{"n_kv_head": 2, "d_mlp": 512, "norm_place": "pre", "rope_base": 55100.0, "attn_scale": 0.184, "parallel_block": false, "optimizer": "adamw", "weight_decay": 0.06, "lr_head": 0.00519, "warmup_steps": 463, "final_lr_fraction": 0.1, "batch_tokens": [8192, 16384, 32768], "seq_len": 512, "steps": 6070, "dataset": "wikipedia_en"}
Each number is 128 + 24 x the weight over its row's rms, rounded and kept within 0 to 255. Layers, rows and columns count from 0. Numbers have three digits each. The size before them is the row's rms in percent of the matrix's.

# layer 4 MLP down (transposed), 512x128, rms 0.183, rows 219-273, columns 0-127
090:109132098152131131110131119106158113124137132095094094101094166136151166135105125128167143094171141105125094151116095095141143169125133087130129135117156092174127164117172102107107113158073118099125139100141122146102137092114138112127161134135111134117162088131110137117110165131114128156089135130120143143126103107127107168107135094160151119126103134155119135075153180067138147152141
105:102097147118122121165136110184068152131111141139135178114154123130101136141125147103114153128150117122093116134123131131117107117144154117117091166113118113137109117121153111126110133139154093146051139128155118118133103106164093118095120150129097121127085126135109123125119163142136140116114129106145135147125114152148035145155130126153103105125152152128153115117136186113151203124107
096:121117156163122155154141113122185114097119147125141117110109100111188119108117153153127115134120101147104151123101137110128110130125164082132088136120182191135173156119122088126129110172109118169091142106123121138182116127074104121112142111124123146126150102120125151159153142143166136109145165140167168155126131104106163135135081130121147147141128125132154133140172151166135130154117
038:163154130135162135138139115132097157168112123117133189146109139128070158149107121148148094111135136114185053145155131131171143097135146078114158110130136174120120104113144118131146129124108104113145114154097120127113152171118150099124142114109134139129127114131157144158150228154153126139118127092134162129160130156097136122132110160122123124150115121126139130098117097138127140146143
038:109146133131137160148132123107087099146129085100135128095127125111135107125130158120099110146160117139128089100105082145120144159129117135113147112113094133162100121098110155116111138121127154140124056124125131189125099122130125097138159122122098127120122131125112109074118154115156135128113129099118075139145176123106145122153135076106114119185083209138130119151120123095129083120122
093:121133165124123128106129081140146153121151111131131138146123141086106131119148184141109125123137098127099141136137114142130090140092153145127064092156124103132112110112107144108106141143130108108011149106123105123161081134150153138146164113101106142128116115078131143110112175119131133137133117116177128137103109098127134111105129140110118125124134133146119109111138209128129142154128
044:093144180123138068121128110098123133119100096123132133135136140110114128125153087133117128183158145125088117087097096131120132170142115123134121113122155118091078117159184163147124108138160163152144105139134123132107141128104132093146110155134123137120105090118115134130176182119145041152101128100072126097124091126095130104146121107116139119155126122147135128127126119134105137138147
099:134136114064137136151137129146140147124094088111083103146147070119138137132146119097141115119135146104084144106098110134164131090117113151106128073126157132125118132136130117160156117115144147097114110125118156140209142080120140102107128139091117119178146096107137148121150145137121119160145159114088151094066119129101169144157116117133186104128121146114118146129131146143142129137106
102:150144119125121166182112145163121127161129123149137121142093159161148121062118117118159125128138127137082172141105142086177153068087162140122153139130109129127156129107147140085157111115121122120064126124137139095153135137129103126117122124112121145123134101147092114089109164126121107155141135089153133117145153095121115108118135166100163125174097149151171129113139165162146121136137
110:131142153130136146139139152156112159144164130147120121168114151146108112112133155198159111158153110115102149108111144099126131116125171160124124122111111155143141107135132157109138123127132161149091103095159112118135179148116102094098113083097148148129126108145093164145149121100124126122152105083126108123138122120077131061095156157101134153169108122176171151134125129151133137159166
102:163123123111142123101119148118156145155144169147096163173111105111142134136099102142172142122097111145133136154139080109149111179120125122120118108093090124128104150123121121140126149147102139167124200117133098111152091132114112099089162141137173138132195119130151097099135140118124120090113134104145137123123120113115152141171114115076120138147100119144102090097162086109110141138088
114:154130151143130149113105150129134120147112186142098124120125113095122091126107126153124132110127132092120101111155136104094134173126135158123111115121138116128168095077141156118151126146104124131147140141163125114112101121190124102126128127113091134136176144142118146124162180079124102110126142107116113131097127117067139101134124128122150166098087175128121159138160136130114136108036
108:134112167145151167154109103149159146111132126107122126093104151110194132089129100108125138091134099148127115100113124082139084116137132146129101134126107155118162128113130149133096125146204158114117137142122144106128098105105167068123153151122129119101161152141122119154153125117156125166131159184117107130109126137117097182078124170155138141117120128094106121124085152140131130135132
096:135130142121106096114125090151147116098120150123110097148113129117150129096166121186139152135127127103146145073121136138141162104138106143088129103133136110117110154131089108111135148148172125111096128165132082132127129141161069118135134153112113173127084117137163158121123140074076129126155145117099088122111109141124115141173152127095137110072115145165154120153078121122148097143139
110:137123064153126151115134155176132092133127142125108110149135147151177133167117110117134099110103156121167110106166090141117128127142129118169129113128167105171108131154124131081131124125161106141076115133110130136058108107115100132138119152129124135108145140109139094145103173106161107140130117131120173103156115173117125126111136169169094138116106090132126112142131190142102146117104
111:116093141118114163154150115158116162117157134137124075112115132090095141105135081115124126128143145109088128128081155137120151102124079139154160183097143143159153135140093165107128130122134180099093133120108136118143130097111153125157137143091086117144132135105149129109062141130125094157132097108130173163102111130164127126139122122092139155110104113114114131134133158132114161136071
095:098092124151127107121101117160168121147152153139112113135108150132134158145123157134146128151136124140171151137115132178178121103137168137154087159093145162118152140171131133139128114131093131133068112101163146116169129127081166140145141161109128078125158078122144121143112175120153119097138133104164145132104127109120112118146174113149123153150166113142132128111136187137140148107094
097:105116132131134146140081112156158095105115143140139153113160146113140136202103130163150128153130130136137152122102101131128102082133128087108157121165129087155136164165135098107125171144093112100043156127120110122140137101124142138107149103115147169133128122109130116140126166140113105134161124130150109135119135114140131125130071137138145141153071127131144136124122168099111196148126
104:144112139145128105144113090142093140110149136123120131127138143102113131023130121157150128153139136128109161074123133124132114127105113121123139109107119136125138131112130121079120125106115120165039117108165136133131146144141127116106121105124140146131132102120119119113102229124099121154111137117148101137148110117101150120118131123114128119131125125109133123138133229113131110131141
102:141125141125098133102154176109144151114155140108118142131094109129147177176146131133114122147143150094128135107124050141125113137127133119083114147150120108133119147130101114113102138215144102172128101140141142119136133102148133144140134164107128188168105074119114139109119135144147127159156103122140130123167172154127161118140134128145115146102157103113116082163127156151107164138130
045:121101178129114114143111124109150086094137155113126098154153144116161180148115134184120080145176128125107087143102126090131189143140107092098126147105114111127128122137135136123133066157133153103141147122127133095151158111125142131173139096116158170160123125139137149150147155120129143133090196141132078166115129101106101121120127107129118131136135139135146169108134112090131131135115
088:114124123165109147173096138103134096121114117093078109118135136138116130153185133169168112155142119147087129151099107153088126114149155103102130097127100133150140119180117091180135123129122159125176133101094121138153124139076144096168140132111151136105112128121121136111144137108121089098148122134101107130165141127164105106168127098145088150109176102121115137132130113167125103130164
047:133131159124125144126156150128110114143133113121145130115142132121126167139123115135132122102072151110105040139120077127116095192149094158182110110150109143139129139143146097138134097156112145156178066133134168085122111135123122098151122129143146156153126124132113123112139214100133128126090124125149116144090147146143172148139120117137136141142107105126125155137149100129111150134134
100:130124128099125142156135110124161118081114133086116107104129123131145155170106128140152130119123097138134156114117147132147107114126115134106137114137102144117114144136125118137137104113115118153044155112106100129136106096155130127123102112114152126084119148134108157131137140124142101137149134129158112122147148145145136105149114114139159109113121122116145074131102182082132255144123
105:097128141134129111147162112164143131110136115099101123142116142138139136152158114115104131121103112132114161099101139133154143118131150112108148101099128161122145124144093136154130098121140105141068155119103119123101122072161119108210152086145144124091138133134139161145133148128127097163139126097151087140136123131114141133163124107130149128150118120111133111160119178113116228131073
110:131148103140134081110146182130152140112133112121140128124174120126107145183135085122141129184162148105114152128125137135147110083169134131084155111171075173115158113087124101121105173103112139125121129103099130091127125124109159140118075084133089112128086134145115134097115101128111126137131108114144143134171140123109137151098156159105128127156118166115106136142115081152127103120117
103:075102149121123126095108138133134119123124140125131132131161131140119170121128113139137108095157073113144124140140102124097147104138134122154152163101113116145146141111097102181138126144159122125121174119122157091145119088091143126139136091127119147146145128107155120139126095103083153123108080131099111132159189135120137150084132097155181132152162137110139105064109117127176139148077
103:121115140133108204112120083136112142171137161128114143101119156105161136133098093117115127171128124151147154097111121129129145139084078125134136162120133142142126110084155124105142139151180124133095136125120113131147145120126136148134109113124141105109165131124163160124129137107111105125131161114103130137190133151134128180096116143168145120101122142142129152146115236117129136120152
096:142126134130128124109125104128082142109149159147126126172147144130164123088136157120162148095138137129108161116132103154098100092134123138145118104125147145136127109125086116100166152136188157143039140144117108111164132131133166124117133099123149159114111126136143160154139175126136108151161100147145151100145119095135146148077134109160118105167144103132148155141141180145160159162146
104:127108131173184125133121107108099113141136184141108108132164149146102142127174170175157156167165142130123171144102097102104117156112137106118101121103139145153117136149115102120069146103119121155082173147165118163137141146125102114065114131146123131151139121137119096145099159134128128147118132103129113103130168132128141109143187121090102112110132094126159135128114132131124107098146
104:164126174107108134156132107139124074110173098094117142123172071124156105086127119173129132143117112103095117110097112084125168144073147134113111124151138124135107119114090119129101119169140133133120126121112106168123119132122079120127075125123120168100156115081117144118128132103101085120109124109144112134125166107103140093104142108098161148157138111126147159120132172150111114152139
110:134148154163144183139141125116120117146113083116140140112168092128145159128116142112120164135113088123112111095140068120133128150141125097137118128090085118113105138125109163109096146129147148161097158166124115147184142149120140121079118168120117137147115111160184154112075094140146104120096133097094115091140109153144124132128102142136131116128139151134108107099121088153076119146096
109:094110146139138167141136122135161124128083125151098137133163143143184120121117117156136126160158086134114178126122155137113120133134141108120101119038140138148140153106097117113160098120152139124114153115107125091148105098049127138116120117156129150151163102140140109154151125112121145086148136120171117131134159088103136128120114111109153151148139107129129150168175176153128120156128
099:096076103136151135132127137178110124148126108108112108133157170150155137154098126090125102096140169160099136106128135113124121140109149148112121122087151138119126146128097138128143123189156111129084143114119133111120132090117163115147150123128151166114166094101134105155153190141124108109148099150138119149107136144094098153122140142115156106138130133146136153156143187123118214135104
035:177137072129116132161147088117130169142115113126139136114142088120141112159146154113103117091120130111110092156098130150085177132115165163141126072135077131128149147111158128127129136120109168117139139143143105075136090131117193109129118127147122113129148161127115127122156171168092112116120101146153128143138090154140161125159134152118129112130105193151152125110108114141117153151130
040:076142137125122153132160162127172102136096088129148145160173124117135136148104221103129103147138132064107110128119072136130127115139123123096139094115111117108126126133104157142127113114152124149068120108094160157137138118143154120083126127115144130130133129122120120151149168142134125128123142140071154085137129075136135112140114107116127114124155130107138132085172124102150120162105
103:167066120137090129123122160124075132124142102138115125124150143124168134157095155166146122115119130058106191080151115127082134103139152097136165148144135136160141090122162102154143105117119138134089146112139106144118087108145109152136175127128107127148129129094132149125156116111138124131140124131111141156123153127175148152088149135133130119139092095075149145127175148133127135100115
071:119127099127108137136118122124104115094162151167146103131122140152132160185100142129133146116128139112109060123111108135112124128141152136137138111113119086120154144136124130124134145135163121161175118181122132095127126098111124114121131161096111111123146116129129123125120236133102135156111137136151102127185160092101128130120169105176131119142129148166157195099136135114130108143129
112:093105118134115124133112113108130118122046110118105156119075139109115117134127119156099118136156126140118132089118103164118110103132123115141163125127113146121116107132112132138130121140119126084126120138143149173117080133156076120134147130109115131111131130125123133084123143098159066103133115102096072129139147060139116136118145113154160119203112150084139114096149116072116134139136
104:110089092112131120170147171189127150135134098112137151129077127141134150120132140110093142151126122102152139113151120143129130109082125117103071145119121113159109155140124121128091135116139095152118102123134134110149119130104096132109103129064130088119112099107135121132140191115105113099138098141121116139138116098111063146148127113103120103106091149159113108138138200088150143153135
069:131136117127143138118096125119171118101141179142112131126122151136137138095122125163101127157103125101142144119113133099099116108087154134068117138123138125152084173136119129113133153138150149123080142104128161110132086076108111126146185153094092113105076099125103102113135100159135110114113091085124142120106127132175123150149116150135171116138115124147117100140118171131158160129067
097:133118139150162133154100150138115114120130140149156130119100144154124131140126120125133114138155127135132122105119089129101118106119127134142115125129145121126160133135131144136099129099116143136070113103131127118144128145109144134130124135084142084149141124113131087164106255152162120116080133098112145087099092123149110133114111087130097133130102090146116135136132162138143127101150
117:098148124089106158154120116143175167138125078138141140112140119133087104139139143134148140152185182133104159094063130165122144117112063165124143156125077110149121109154116161142100125122131102161137108123103154135129124106148121142164150122112125149095137131119127093109120120157148090100136113160163143142135115123101127118100176139097125164143109120134128111123140102149143137074125
111:143120111134109145118129156139144130151192131171115167132098118092138165108134114113112093128133106123160106149083109099143135091149142131115132171120117102131119125121112096101114145156131100168193152158134120131116140168108128114135162151078090147123106134123151139105120188110135098135107118148133146134192125149108093158120136122127076141107110147102142161131144090152135174109129
106:161149126084107118159116095135124130116120138150127125127145103118127130078140128103158135137153154136092028139146123086166073138158115175086103101138119096156125136168167127093137149139113121139142167132112155177142107119117125128128129101082127122103143127110136135126120190129123141122085112093145141148150117126134114144129095147127133114153100149127137157131140168100140114097109
104:113120107110121107115138161079153134137134166175111132102150133106153148139132093097091109122104140109145126073185130121114133129141144121071107141153107122111107121123128122093159096159133098114121111125173150169123120111115131138171132122154138145074167107149129107104129160168147130121125118092136122183179133147122130124119177129153134139116089145119141090160133151069144118129130
106:132090171131135147168151104172088126161126137155129149134130138158139151164098117107135108129156138133105131145142127144129115137121178139145113105121138070132144136137113100132129141136149100175045137120164143155155109088143073123114091155128097091096110116135127100135082179158110143089124134108135118153140129140118082137143112125131117129110124156137134130116142190135139169136124
077:106197107139143159152127099130084124153136118130125104179114147132150120107106132144132092136125156131110079131066102134123148119154125104114098115103112147166116131165135127118128128119156149094095127142107102162106158150146134109148105122145131098146115109131115147134164190139121061103109156101104092129133122162122138149111129121119119087095105124146089134135100091111083115140163
102:138119138123137145122082147149126201174109068116099100136106124084111147089128113165118099145152155135133128130123097108127147112129079123155150130104125168197121091119128120136160073134113116123111114120132143168102129088143093135132154121117123122136175122125094120103148100107130119125144092101141089130149154097144158123145149130114125175137099109144092128146140128127084144105145
106:112144137072134182127141103119111146124122120150140128063169168132133159098105090145121110159161093138128092095103064162141134134134118101109104116118167113155153138162122133113113131178126134180146139124116126101130130110119116113125153111108135117143148120137135131125099133130111090130112152074080107140172155121110117105107102151158158076138143139080112128108092133129145147137131
105:123095115136126147140144092112143114163201127131115132117160141151138118155147096141106121157120121074096106103091093112140145141090120148130119144132122142121115132139107161116096157141165109175072116127128159131160107125139143119122140125148136097123164153132164167119155181158121089154073132156148132111111105132109103156125159144141122106118105112120132097116155184138163088150156
103:119111156148125127133110126129133109120148105156143118154112125173111113165116128153161127075154144192142056163098086141126140121107149126080128128182114119084166142132131130171082155128109145099138122129115111127131121143142121078110107130137107125072145156137117133090101198160131146153112135119117129127115138146147126121098168106138097112136102128142100125123120113086146129151111
103:077110164141125133133157106144164111126110127131109148140136124162175142108124122114108106125141129129110130140138108134088129140127155132126129062093129138130146158113125116150141107131156125102110171093119192089131123130106083163115164133150094139166184133121115074162152137114142158115114142141178136113083143133161168164126150109136157163117184133128145113107126139146116125124087
102:118114126143093123155145152122129139142106129098117079107137124100091121103128156125152098146127166060136117184124085097160109098141171118165123087121165111137145078113104140147115119130120119156120114151152111138122116115079134095118166115155068140128147126133126132139108104096107089141151106130112112119136138180118137114103086165123097146108101110151135154175127141123122149110162
099:152125118120123127088113158157096182164129087118117141134153139146130177061127121115153185156161087102167120128139123111144147134145136105113149134112192107107117110133123108120143112130109163142103168122147098136115126157115142141104110160119110134106136117133119149120069121086139151093160129130126099146131132112125166145155129153128138129128143123177127129131134211152108151121143
# layer 4 MLP up, 512x128, rms 0.188, rows 220-273, columns 0-127
110:122140151149103115114131068067106152108140095122173155129117107104069102165112140127138138110146116164112150137117172125171151124140140126073132085151151157124127069102134107167129148150130125088132130124113112150160142130155116132134137168170135133151139150139131143142162114156134151129133141153105153139137116151118090112132147140142154147093186092132160103121134110134145119079120
094:112139115160112111106141121131164114105105127114134146089111089146156159116155172125121130130128063106120175126158139134083131159153118117085136120130138127127079113109188150127139133122140118124117107169155148131156177171116150134111144101149136143188158126148155147152143109137164126160120168122143147140127154160140114165135133088119144155129140135118129149202101130119095124103115
045:135166156153136130132127105110142136126062122167135159111104120156146103135146106107135134130111100131130161146121187161136129118123153114125180118150105175121125094137150129125061145066140132079157118128097171147132111160090100124113097137153145111135099154113136102127158071128137112116145136153085121129153126148118094118158119117110100126135139121135142131147122089135096073135133
048:178159153149134128136172121113137134132109131160099142128123159156104124139124119125147103141119115151163175117145177159141113114147140123152151124130097137136129095135144155130116122063121146093162097145141129151123132167168119116109099153167137126129091192125112155118180076142170114113132123159110143104164106142128115129135103099091111103122140122129103139125134057129129079116110
091:122131146155124099130100120107127126137115109158148132110166120141094140125129166106125131095096150148124141157177170120139181093137124117102118147127105159104119159129142095105178142099139097121110137143120126174096136149138133167093126183154105123123116203108114097106149125125145127140148143141142142137146128157117148147182121091155111170082124113104102098189125141116117124120104
051:137179135138119098125119108119134152127118128145156130117100130147078126122128130106127119136105109141135161124135179183130127130145162112135188124119098148073120107124169121154139078068118149124159129145118133127143141160140113133095102135183142097136085153142119142118149090120115103130134136133111125122153117155110134067127110120084095150116156128115111139170114089137100064145107
101:121132114149120096139134134134130120096115094136078148105121079129143149137128163115154126137100125104142131146151109109130143122174145123082121135154098107095138124120219121134141132151118109082105113110106136144108093125132160163079093098097129119136139131171144126158135118120120120075144156132082161142122149116116141165110139078122099162080147095124091145135099133112143123095113
104:144135169113126133081130136095113121143134136141115123111133155110088102120119119079139100117100079143128139132109190150160148096137122160118151133153115160150127104148123149132152139130115108131163131082118120138176140131129115129075156142203111106144108138126137115110172116103142155151164162132138121119132075125093136083121147147113166129128121117106151091147136122165135121141197
122:122149129111104124115110150088108141135141097155126119127116158056141114140121128127115088155103109123120135139117153121111130116138125118124156103118113150109090111120161144121165123119103140113163098088122130140145173125105129196074154133152115101182075139106159121108153118121116128120186144119112124114171118139127175090097123113106172117123144087089148094141145134168152123136139
105:138150115144095124132136119083124100116119100120140156095159112136119139153141123147127151117148130156149142101155115150107113163137129145146110096133140105136165138182151160156157125131132165126161073113101140153136105184113098158099171096099135117147142136095095187146182117157128090128133118135121127132122147146112147126148148094072155138122122144133141116132117082105169100094088
125:132154149161097134162116107128142140088093120140168120125159114114126077139166118144120103123128124149190148101131158136164143130161140156118124129147141126096148146129139170135149115071137118142138115125133115152112098152120158124134086146149125109114120197174134153142179101127185084125147106126140113156113131142110158086146132153075133145104139154121124089134152120151133111110095
119:111139129097139093141123130134116130140082071111148136126124117146122143141132117101091158151155138139139142147130141141157147149145127109109130143112115114139117122118150156130128137100172089119255117126118144159105117137117136131127080158150140099112129121139165173134129115128100107114138094180144146159115144133098107094131134152163147139115130132106081092154158125133093093131148
099:087146143125114063119124133114128101138127104180136134097074161140107145116149102106111110117141131120173129108136127121107160115173133107140130140120113151097136100123156120131115137104157107113105123107089141143121106115134112151056061155111109102152084145159140145119121124126146161091124146153133119118156124109110087133127098140116136175141118055137111114169087135142131111134125
114:110164130106117136134141120154116163138087131129132116163142142161075082159161155141117125090144136110161125109139148114129145126146173115145136138167133151081101109142130123120144137091168069123119123145122155138121162131067157121094088178096151092154137134113150110139137117138152145158140134141105187117154091161111162152136145136160145148114172122155137121109131097115143138130152
105:096150123136095101108143136133137117097123171092141138121101145144129101156132159117116082101097140114117145133131114121116137129123127102138114152132131134122103149124129176173142148120092142101113081152096185101110111198098181113100149130138137121144095188172111140128161114102110116078142096137140136119125133163143135129123102091140113114133137114130121159134165113128121079106074
092:128129164179155099125118091087131125138126139136106157139108150128098160153139185125130112187155111119133166136132158123110085186118151077131115115129139140145104152108158135131151145143118134079120118179127096170134135112149133162112121133170134129144142137104093115150129114104130166132177110107113131136118139115102152078155114087132110165115132097110140140164111135138110130078108
094:093138112148128084110144135093136100152114122167119150137113134148114120145135122122124131123150163117116176128204154100105147167106134128148114137108120135122136067128141148178132143062135126118125158132133187175163150129085139124116122110119164121112144084187168154160110113132121136119162119169117118130128105154118128132136150147143087084111127120107131129120134102143153133166138
080:123145143124101087144179154127088088148165083143127118105127141136129145105120109136149117105089131172163144125096147137130154096162123122114135157119106175120175147175147173121175130129127108117117109159101111142117089146114152128109129096164127107165120129102147101121132126104157164123138166124161172137131123145138139112136119077113123134153107169116114060106087145118132133128136
098:178145111145127134126121132143117102121129098075120117141160136200122170166148156142116120158119108091125146109125123101130162135146116156115138154140132102141149100149119096160143143124129111104110131106114160138133116146077119163114137122135117088128126166153082155124146114094080137173158119178082099147137138117160149096144106095137129158167095151119147129142127112112185102122134
054:167189140149131134126128100081137151150115119147127141135094136136119109141123152131107073120119104131163164120155146178138098122122156139142167120129110157125137094126151125144129148089131093117147098159120166165146142190139129149094104142193125091146073141147137124148173094096151141142131137151103169104135120149133096111141119109109120121121134104130133153135137075117115097098114
091:150166120128115102160149142099141172092110076147156157105147128168116124134134124151155146107107136133116154125120123177130105157136159092152140122127144140161096085155138100110126155109105148131101123100152130103124126154187125093139083160133156108124120185143118083145150110139133091102140117140151100078148139117169131106159124117088109129089109121096135111157126094114138105146154
053:159213123149128107144132098109139131097089132161122140110126126127112159141143159129126129128119107137122164090148194166153099131101132109128177135134130153097136088154133133141125111079112105112123083134137144148130143162141136175080116144154150104136083150126107157118152057141136129158127140154105125127133088143120091126164112125122124106135120116122105128143101091141126116089139
096:125130113172146133119126119121138133111130121151113192108117104152133174167114130096075127170107096090106166130187183123117126125107152111129141116140133125146135115140131148128131147125088126132125086160093112146153139140108144135128152088134167123156144160176143145097106113115142119139172134146107104130098141150133156120137158169111152137115161153118138163134144098151075133172172
098:113126130177158102103105094100133156086136093156112135124158100163147149154114132135092128148096131114127162106116138122116157155125163119130158121164123152131148139156135125155122128150168144114169128132121133125169157132168132135113114099150146135175142187148140115128127111097165137149172121145085106151117139159128139088106171140108165096140166123101157171141102067136111135111133
121:162129129099127145142099107117089133137115145161157130156158127159097105149121177074120082171133129104150169156163122171177110113157138124120125145144137120083092121152107115100187114116122128143138159130103145133120110173116154153116121151136153106159108131112087135097156105107104115140141134120117118096170101107141154095140093109105136120125106158144124121173098131143112107083127
105:134165125156145106113113142111200136127138159155157145131123097120137084117171111119136096151121096101165147130167129181103118122154130078109130131135140120123132149162173149109137085135137100139120112084126127152138155150132124130086093133147114118133122142151109174106144119164191102127124082129085130162118121153135109133168137131118167120103120144133094146129139127082111090152146
099:123150133169103151128124124113117118160106159130140137102089147122127144134091108105124079161107061143109155113119144131134117144102133117097131129128144100148117086128145134143160152045116135132138093133065129130122141184138142129141144112167184121168091111137118154126142108133120178135135089125096148147118128114114119131107147159164155131115131146080099176133136133097113128145129
090:108144144147110125128124136143139134121129126186113119117126113143136093126168136095134118106097146125127154148176138139133139147139116155179173175142114138131055184174138137138172123116149165164138103140128149125114132128098113111133112123118102111134093118074150151131154128118110089147121095134153099099180112160132151125128132083171099099132138161156140131118156131153170103108135
103:124156127163109126137098146107106123147129088151139156142139146137127100124149118144123119123137120125173141108125127133091080109123151148113128148130097165057145113130126174113142122074137109122136120136125150135166153161084200142086081134115216080165115142118143101116130115106173113140150138112125125134101118145121097097105104117114131113116114132121133167141095138146144131120122
101:157167124162127140116123138109155139103129130146134156074130116111075093135127129154112122137144149177141155118162145154150119143112181151080143174147136130100143153101146141128141105135121106129113166126131111127083182137112131106104112163128141128116102154158136135122154095138136087127122093134120104131117092158145100109169104170073122173092135143132100142128091138151089118153152
118:156128159158156144132147120115184128092110077110128110109139112121149101130137161145109104123144115141111155128116150115104114153140139145115153130145139188101137146114102123085167143102095108123143146111080110120122115124156139098137125099175168097139091103111155131141133104101111127132148111136111132119191119173114153139129144151105119125121188131075147097173155107124127103173111
111:165136108125171124150137133120143129133128132131129159117126133149128097158120107135094128190150132099135156107095109148072072098145129093110095132116132200125125135118159132121116139147123118135136097137132177122140144204130165112117117127189127141150138137161141151138151097147154087104114098149153093144110144145130093134143139158119144137097169121152146126154109092146129127163155
090:121128120119146100140164098152109102144141111129162126164137115153115059168130143191130116108134134125174126091125153136128133127146177130129156141148129128086132115147124121112112101123152137107133109149111123126132078136096159126139098114122110095126121159148156087164153118143137120150125089130082110116137045169114125126115129130106179129099177117107090128163099110133146117149139
043:177175169144126106167125085110120145100117120150116141137116115136094131163131124154137129127102137189118155162142172171132154140152175112132174118146111143099126097121164125117097116114132131108154093115095121144138127163137121133119135151149158120166106159161135136153136088079137143135138130156115164138164130136120101123137103130097107122130139100117143130159116109140105045136168
044:176234151126123118118135108118143132135136119133141150120114132164110144139138142126130121150107085129134188110166143172116102114135161166147161132146130135089110109147170122118141121066135129135170124121132183145138107147133125133092106111167124090120086164124125128120158089108163115133145132135124132119150124153136130108142090118110126141110131095111114133152106077129102093142109
094:119135099133137140158148153148146117080134130113126148108150162138134157148158180127124113109114138089133160128163115145083135140112143146152168113130133122156138135152144154132139140132119093112121112072171148131092127151097108114143137113166118080177130104158104104145165090142118153128146111180159122117170124105154178101080115079148113162109147123134127108086106145143145122128155
066:177186137162104128147157119092143135157083127122145156121126145134127100161126155132102099115112085154127153140139187143124129123150145153141164129158118154089123108158151149151131124073115117096137137124082137144123135174151140153080106135169101103143099170149132100125171084158151129127138106134119153130140112164093125119136104146098121134112144112116103123150100093140151100106137
114:112143121120104121128093123135118101116069115101131143124066124170114114118173182077120072138103118111152132111125130171139154103120128135151134113178082115144110145167128155118125102121128117158138138120134142109101130157160124118121134140183135089152109118163101127154173111128176156147123102166143134141123132133134127104130096130160112118129155115124150161140099135091106096119182
105:129123152110154138183149149143098113146110152123181148141102150151104092103121162103130123149097088133165133109112132113171174157162128100103097137157141162096151105125127119136149131118130148115119120151104080128100133139106139149156139144145170075124120129136154109161165127107095136104107090114115156141172076147086123127130119087096101101093141092122134137095147125106120119114131
063:161183149155123112118088123125130139127098109146133130142085121129083121143127128142145136130126110148170200145151155158137132112152134123090145099154115163080116104119159116157129151084128135103157101126089139139134145143140146156118111130156156087165123190115113124139154061120155115137150144124129121134127123133133106121139129119084110138113143109103103120148101058114104097099143
083:119134139115151115127129124114147115134093141156141187161124163137091108147091160130139151155145127097123122150149114126129116129128159082169158137154089185097104142128154090167113166103130124051123158149134130142141117128148147117147091115138175108104105132120114106139121136114118120159133138123128184126135086142081115110145116083154122114109119129124122139067109123091091132135107
116:114144102158113146141167124131140129141125088165101141115082121123124118103126157147158131114129130118160158140124113123175096104167130140138131115185079129149134112142131103121106152128141117119131148135117109164130103161130112121107149152161181109144113136126094100115153107140131153147147120187128137096174071152079133089175154145152105165124116118091093131134156141119160086112151
120:149127122172101092109150129131109127133129132136147122136127119152141152152140158151091122159122088108144131088108156160105153149116130130127177107161104141138136093139175109155088090103160133112190123116121169117129154157127088149127130100134129117142079117151099138141139115152142118202139138157132143092117136167107137127155151146129126110144127144107105120124130036127147108119111
102:156149111117135153157079104127125145096111049129137125098113110154113161143112123103140107147124138133137134116126181135095161147123117090167105104153121112129153149115134123070114118105113142122136094113113137127157139155122094152112088160145121084166093149107123114133143110142158114151124148155087110097127149133140100161153109114110166116144106096107131160175097068112148127123140
103:114165147146108099106114098090126089130073124120110132143152121125122120126156111112081129148113117152137137106142122121138135117140122131115169136193146131121113100142111188155145159102149167152128162145129103170181105145094155167118111134154128054109103118140150123181102124111147125125131155145145103153116088106152139084141125128143114164085128138122097100105116124133109108113119
102:121146146108087144127148092070101128078084128155120160153102130092108135150114147155128121111144108170132148108139137127169162103148118136107110113134142125137113135129106146169138121166120126137139107146118157189152133135134130167127133144139121127137143120126134146157164105191110148124106123151104155148113104144098068130097110148120177155093202088134117112128135128124118118088122
080:156170131111122140184119081114117165092113116096159137129115116169109083132123087126135100144141076092160133122150156112112149157155154163156139085121127103142121121146164128115112163065138129094154101111115151122177145159158145140137112150137153121100123125159114141115147112122160124130118105121082164114149135134134138159093139114112098166132147125158136102147127088170145112124126
092:126124144150142151154116104147081114123099148103153126131057138164126082109113150071128087143126115113154142165125111103145145134145123110140147101140102121133131138112123151143143106104097168101122123173074142176117087137142137139137142124170152121142120132137132103123143098134127123123143084112122165156149139125140165072111095153159142136134160141149087142139076162088125106143157
096:093173117122128129116125131108134090113071138146156124119107166136140121142142171127136113118142121110171134098159119136105146143127104110137152134156127141108105140180137154102104077136166101142184098130159110170129171127126154108119111136136119088105105123139160136160113097164139123106143096133067133108163127119159100127151088112130132154108117142145103111132092123079132065128137
098:134179133130130140140139156147123122172112144094121119122109132183148124130116123151091089104124076114100134127135167142143088128153111129159122104152116129142148090134180167114123170100147084116170083115105117109106129162089144130122134109143110068119079173174096152104139113082118133125125126101094120084152136141140134149133089142146115129146121125138111136146152131120136086135120
105:157153133116092152105154094115140148151114160130146172099138162107097125137147131109108095101118100151204126121104133144119153120162174144080127096131133180103101120182137141131144146091112121114144123118089176121111098148096145125105129113129156107118133158165145091160134124149169110101105119128137135155157132107112160109102147160125108097137145084140117145130110127122144102103099
097:130154120121130116125076126070164127134085114153159138111164136147118080156100125127109113187115125116137165105192109139107077138149136103092141142143135128113154131106209147125127149120145084153124092128140178157150156164125128127125098092127139107140124116127146191127154108159143092123125136138121157141109111155112102120158136152116152123104146147139129122108136135141145142115134
103:189131141158096156114081161079146098111092112123159129129098111109111087186150139138129069158151094108140158151104100110125120109152157136113179112168135107146110122120165110116124156136101123167163122101109143118123124166126093111094099128142101137094143145136110127115159094111094132117121155144101147146106134133147145120122144139145190132137138122168113139127106123135131108120160
100:095160134164116078115105127122135114128122138132115118153073107173131160116122153096164080124163104099104151178128113123081183136142110134132145091125108106069117101125144147122160073127122182140118113122101143158154125121133171193097153140124143122164124167136139128157150115130154130100135134149096122153148097117145131141117127142121149098103135113119100139117106134127102119115148